Each number is 50 + 12 x the weight over the matrix's rms, rounded and kept within 0 to 99. Layers, rows and columns count from 0.

# down: layer 7 MLP down (transposed), 704x256, rms 0.0267, rows 155-171, columns 128-191
# gate: layer 7 MLP gate, 704x256, rms 0.0784, rows 156-171, columns 128-191
# up: layer 7 MLP up, 704x256, rms 0.0808, rows 156-171, columns 128-191
down155:48 66 60 52 64 50 51 52 36 69 54 37 58 44 66 49 47 44 23 52 36 37 30 60 58 48 51 57 52 34 42 48 42 43 45 44 57 41 39 55 65 50 52 48 41 59 44 55 59 33 66 65 47 59 58 50 66 29 83 41 65 59 50 43
gate156:45 60 58 46 64 50 34 52 31 39 64 35 58 45 50 53 57 28 50 27 55 39 47 25 30 48 47 52 47 45 64 55 48 42 35 52 42 51 69 62 55 66 52 48 54 35 50 22 43 29 50 43 36 59 41 69 58 53 57 40 56 44 37 55
up156:60 58 60 61 30 67 50 45 60 47 52 20 63 65 35 57 56 30 63 52 38 47 56 58 49 27 58 54 61 55 55 40 47 42 56 44 42 49 46 30 51 38 40 39 60 49 33 37 44 59 71 44 49 71 23 55 48 57 73 54 63 38 45 34
down156:37 49 46 68 67 34 54 53 33 43 38 64 21 52 56 41 41 50 49 31 52 59 39 35 44 38 42 56 38 51 37 55 46 34 43 52 79 43 71 72 46 61 48 62 46 52 55 55 39 56 58 45 86 56 64 54 51 60 40 62 62 65 66 62
gate157:45 47 61 36 62 43 52 45 42 69 42 45 58 50 39 33 38 37 58 57 46 23 56 45 55 46 55 69 29 39 52 57 55 44 33 41 64 37 48 27 68 59 70 60 53 55 53 51 54 46 53 42 64 46 35 67 77 36 43 42 55 51 56 65
up157:52 41 39 54 42 34 68 40 55 55 53 42 52 36 39 41 60 59 61 54 51 56 36 34 58 52 35 56 43 45 30 44 55 44 36 49 60 61 45 32 60 38 63 56 58 54 44 44 42 37 67 41 44 65 66 72 61 61 48 50 57 60 66 46
down157:51 38 52 34 60 45 44 51 67 61 43 49 60 61 38 44 53 55 33 47 43 59 72 57 65 51 31 53 25 36 54 42 47 68 52 37 29 67 68 43 44 56 44 59 66 49 36 55 60 34 47 37 61 65 58 59 57 60 51 30 39 64 58 64
gate158:55 68 36 48 51 44 37 60 60 49 27 48 25 23 63 46 59 60 49 53 44 52 33 53 53 31 61 67 53 46 33 60 65 58 49 33 52 47 47 76 46 36 47 46 47 51 25 49 35 49 45 68 86 46 27 57 55 46 63 48 60 35 44 47
up158:63 40 58 48 30 39 58 69 41 33 59 59 50 55 46 66 50 45 59 31 45 64 76 63 53 56 58 45 68 57 56 49 60 52 62 64 47 68 48 41 48 52 59 56 61 27 45 52 70 49 50 38 50 44 74 48 42 68 32 26 56 47 23 59
down158:45 53 52 41 33 54 51 72 42 50 44 46 46 60 33 46 56 50 26 56 47 44 55 42 53 55 52 60 57 10 56 49 54 44 38 50 46 43 45 53 48 63 28 44 86 37 42 49 53 66 49 59 43 42 50 41 42 47 43 35 66 64 17 59
gate159:53 58 66 53 53 52 37 58 62 46 41 54 65 61 48 40 45 33 54 59 65 54 78 36 42 56 45 58 35 41 61 59 53 57 60 50 62 65 58 65 73 44 55 79 59 84 57 72 47 37 28 56 29 48 51 55 36 41 51 55 66 51 33 63
up159:55 44 59 72 53 42 50 38 72 43 36 42 43 61 27 41 62 33 37 32 55 41 54 33 26 47 31 56 43 50 50 53 50 39 33 54 41 64 39 66 72 46 45 64 29 51 36 32 60 48 27 63 52 42 43 34 67 47 49 38 50 46 49 29
down159:47 58 50 41 68 63 29 54 51 31 49 79 60 35 36 56 31 45 40 44 54 56 63 60 38 65 74 52 48 27 33 36 66 36 38 38 69 55 59 40 45 53 40 43 51 51 58 13 52 59 67 64 61 54 58 56 49 70 34 61 42 57 51 53
gate160:47 71 40 46 41 57 48 43 59 35 45 30 58 33 33 57 49 49 54 53 30 36 45 63 59 59 34 65 52 51 56 66 61 68 54 31 49 41 49 35 55 55 56 71 61 61 61 63 27 34 42 60 35 55 33 53 65 60 44 40 55 36 40 53
up160:52 44 46 41 50 57 67 46 48 64 57 60 62 58 38 46 47 51 46 49 46 62 52 45 50 51 54 57 41 62 38 55 45 38 42 44 64 35 41 55 65 62 51 41 44 78 47 59 61 30 53 58 45 34 60 41 60 33 52 62 47 55 53 60
down160:22 41 51 49 59 42 29 34 42 34 67 37 73 52 34 34 66 28 41 54 46 49 37 52 70 54 44 63 52 51 49 64 46 42 44 48 33 49 52 60 57 44 35 44 40 48 42 57 54 59 36 34 43 53 46 74 76 52 47 19 37 50 41 57
gate161:54 72 62 45 34 45 38 70 52 54 37 53 36 55 61 56 65 52 44 30 46 57 44 55 50 60 67 54 40 35 74 52 58 46 58 52 56 29 54 61 53 57 54 41 49 68 66 63 44 50 47 65 45 51 61 48 47 35 71 37 57 53 42 54
up161:42 50 59 45 46 25 52 70 38 70 55 51 44 46 35 44 71 58 43 34 52 56 62 30 44 67 41 50 40 51 74 62 68 63 67 40 47 51 56 36 39 63 35 64 68 61 41 44 62 37 76 61 30 43 49 46 63 39 44 65 50 48 41 41
down161:38 40 51 41 66 54 36 32 54 53 48 24 70 38 26 38 50 71 56 60 23 51 41 62 58 57 63 39 53 40 39 39 46 40 48 56 58 54 72 42 35 46 41 59 45 53 59 38 52 50 34 51 70 45 62 45 55 53 35 44 51 15 43 38
gate162:73 43 45 50 52 49 58 44 54 39 48 22 64 41 52 45 47 43 49 52 71 24 68 52 69 51 50 53 53 53 45 23 67 39 55 46 67 44 48 62 61 53 37 36 55 52 52 64 57 42 69 67 65 10 56 43 36 47 43 73 31 74 34 69
up162:77 61 29 31 75 40 38 44 46 71 27 46 56 44 54 46 45 48 65 49 40 16 35 55 30 46 49 55 40 52 59 37 56 41 48 34 79 49 43 33 57 50 45 72 48 50 51 51 51 62 75 39 66 65 67 55 74 47 41 59 49 50 58 62
down162:86 42 58 48 70 47 46 38 25 51 39 51 42 44 42 42 35 39 61 51 47 36 65 59 31 54 42 51 35 63 70 56 42 26 61 46 54 52 59 41 57 52 23 57 51 38 42 38 54 68 90 52 44 57 66 56 59 65 46 78 40 51 64 49
gate163:57 70 43 66 36 55 44 48 53 47 57 42 28 48 67 67 47 34 44 56 55 28 45 42 49 42 51 54 70 45 37 81 50 54 50 33 60 60 85 38 52 78 61 28 37 50 42 65 49 53 39 39 68 54 55 41 35 52 86 58 69 70 42 65
up163:72 52 54 32 28 28 57 59 81 55 44 54 43 48 51 35 65 32 37 58 30 52 53 65 43 41 60 61 37 60 62 53 67 56 49 56 61 70 58 30 63 66 46 37 35 44 66 48 55 62 57 73 67 64 32 59 49 79 41 46 56 62 34 36
down163:45 42 43 36 48 31 53 48 60 26 38 44 65 37 59 41 46 57 68 56 78 48 19 64 50 37 45 60 46 49 63 40 69 28 54 24 36 64 74 53 33 40 74 73 70 56 42 36 43 15 29 61 56 42 48 67 57 40 54 53 55 46 42 59
gate164:43 54 36 51 40 48 33 48 35 49 84 36 43 39 55 56 59 65 61 43 25 52 62 47 51 23 48 38 39 54 57 46 46 40 49 61 59 53 70 69 29 56 31 32 65 35 60 28 46 63 48 58 52 56 38 59 43 59 55 53 82 54 39 52
up164:43 64 31 53 59 52 26 36 60 49 42 37 49 26 41 47 42 56 39 52 35 62 61 49 36 63 52 61 48 54 43 43 68 70 58 49 35 55 41 56 59 30 41 51 36 58 53 48 71 39 59 38 58 39 46 47 59 66 43 55 77 50 54 42
down164:36 39 48 65 38 51 37 41 36 43 89 28 56 32 59 46 54 64 58 42 47 60 44 55 48 40 45 45 57 68 43 61 59 30 65 68 55 52 39 61 54 26 65 63 65 40 56 23 38 59 56 61 58 66 67 66 32 46 48 43 59 24 46 68
gate165:40 55 24 75 64 69 54 37 59 46 56 70 45 58 37 52 57 42 42 43 64 66 56 44 54 53 46 51 66 58 56 37 50 55 50 56 60 54 41 46 46 67 51 34 53 56 59 58 41 33 43 37 57 48 41 46 55 75 22 58 39 57 56 49
up165:52 39 54 61 47 27 54 55 60 38 46 56 38 42 50 51 61 42 40 61 46 68 63 43 52 53 48 42 61 35 40 40 45 44 38 35 74 71 25 49 39 56 56 54 30 40 42 82 33 59 57 64 68 33 53 40 49 53 49 47 55 49 37 48
down165:50 57 48 62 53 36 34 50 67 49 43 77 60 53 52 56 49 50 48 44 58 41 48 27 49 45 40 54 46 47 69 55 74 57 50 53 40 41 45 32 64 45 53 54 37 52 50 33 59 36 59 58 51 40 37 30 44 50 49 73 45 48 58 31
gate166:55 56 32 26 62 42 50 50 54 39 36 67 24 62 56 41 41 80 50 48 60 53 56 78 47 70 38 45 63 58 66 60 40 54 45 32 36 68 40 58 39 73 48 57 67 41 62 51 44 76 61 42 49 64 58 65 55 59 26 64 44 80 43 56
up166:55 52 50 51 42 67 34 51 40 29 29 36 38 43 50 52 42 54 49 33 65 49 48 61 70 49 63 69 58 53 53 52 51 61 64 52 53 57 65 37 48 57 47 43 79 61 43 64 48 58 44 59 44 69 66 49 80 65 16 46 55 70 61 63
down166:62 72 59 37 49 55 59 40 72 58 46 49 39 49 64 45 40 22 74 71 60 56 63 64 53 43 63 59 28 78 56 51 42 40 41 54 35 66 41 52 27 42 58 56 45 58 65 45 55 44 40 56 38 41 45 39 48 44 65 55 41 41 24 54
gate167:61 59 54 70 50 32 27 37 49 52 71 31 51 55 50 39 50 47 56 53 47 59 36 57 59 66 66 36 31 40 46 70 53 59 67 69 43 53 50 51 53 47 34 32 50 43 45 62 67 45 34 42 60 53 47 49 43 58 65 55 42 43 30 51
up167:36 50 47 52 56 46 54 33 36 40 41 71 43 46 54 63 55 57 43 41 75 54 46 53 66 38 47 55 43 50 68 56 58 62 38 52 46 36 39 63 51 63 36 59 41 52 68 78 51 39 60 37 39 52 47 51 58 82 51 49 69 73 48 41
down167:48 55 49 41 44 46 33 52 43 37 42 38 64 54 28 36 52 48 32 56 55 55 43 55 45 51 49 76 44 61 34 67 55 66 39 52 62 64 51 55 37 63 66 56 35 41 49 35 67 57 59 31 49 21 55 59 42 64 24 61 65 66 46 49
gate168:25 46 27 54 60 80 58 60 76 47 62 59 45 50 30 61 54 54 28 53 63 56 26 30 49 62 55 46 65 83 30 15 70 41 37 16 66 60 67 62 49 55 30 42 60 70 52 47 33 41 62 51 33 39 65 37 40 39 49 63 54 60 45 60
up168:33 32 46 56 48 55 47 53 60 60 52 49 26 43 40 66 54 49 52 48 72 32 37 40 37 54 59 43 51 55 47 51 74 44 52 49 71 51 40 52 42 42 43 30 39 69 60 40 48 17 41 59 55 66 68 59 50 45 54 54 29 43 35 50
down168:75 40 62 47 38 30 72 55 57 40 22 37 67 53 50 41 65 71 56 51 57 62 50 64 16 29 53 54 46 25 46 46 48 41 49 46 60 49 31 43 63 57 38 29 60 61 54 57 67 47 42 37 52 64 45 58 54 38 45 56 72 45 56 60
gate169:46 53 29 44 35 53 34 64 60 65 44 46 65 57 50 32 63 55 52 51 28 51 47 57 45 74 43 30 41 66 66 47 82 41 55 44 54 65 48 47 50 41 54 40 61 54 55 57 76 64 55 50 52 48 49 66 57 37 39 65 69 61 26 54
up169:59 50 66 48 56 41 52 38 42 57 42 49 53 30 55 52 75 69 45 59 55 25 52 52 45 47 70 50 59 38 46 55 49 64 41 38 49 50 28 46 59 44 51 58 34 27 49 51 63 67 29 49 55 39 59 51 34 64 54 54 60 48 71 64
down169:40 76 62 57 52 33 59 39 58 58 44 36 41 42 43 53 29 61 32 58 46 41 59 50 51 55 64 76 32 42 49 39 64 36 44 43 51 44 39 42 41 56 55 43 54 58 53 47 64 41 50 55 33 05 59 43 74 61 64 59 62 72 56 35
gate170:50 38 46 33 34 59 57 53 61 55 61 31 56 67 56 64 69 93 43 25 54 59 34 41 52 33 66 71 33 45 56 36 48 47 58 51 69 49 55 61 48 69 49 33 50 60 43 34 54 49 52 39 61 42 45 43 50 57 28 66 57 67 46 58
up170:64 57 52 63 40 40 31 65 60 75 66 40 38 49 53 63 28 41 62 52 53 53 70 42 39 42 41 37 56 44 54 67 41 47 52 51 51 61 43 46 60 36 53 46 55 22 22 44 46 64 56 76 43 62 39 69 47 43 52 53 68 68 60 55
down170:66 72 48 44 57 43 56 38 46 51 36 42 66 64 63 75 63 46 36 42 38 42 52 35 56 45 31 39 47 46 55 44 12 55 49 48 51 58 47 58 68 53 38 76 60 41 66 42 35 27 61 56 57 61 47 42 44 20 22 47 71 52 40 50
gate171:47 40 38 60 32 69 45 44 31 45 48 20 17 38 42 63 60 60 49 52 66 51 84 52 48 46 36 43 38 52 70 40 42 64 45 36 33 64 52 52 42 36 67 41 38 52 26 53 66 55 65 50 60 44 58 44 40 26 57 47 41 41 37 53
up171:44 52 37 58 51 59 43 63 24 44 25 33 49 46 35 60 55 44 50 73 58 53 69 55 36 52 38 46 58 50 60 34 55 53 39 53 53 63 61 29 44 30 56 39 38 59 29 49 67 63 43 17 52 52 46 41 54 41 58 63 36 69 59 66
down171:54 59 48 42 46 52 44 45 25 67 64 54 54 64 54 62 60 34 74 51 37 28 60 61 61 55 43 57 74 63 48 47 31 53 38 47 51 62 36 45 58 58 40 50 31 33 63 48 51 51 50 58 60 65 63 36 54 21 40 39 52 53 36 58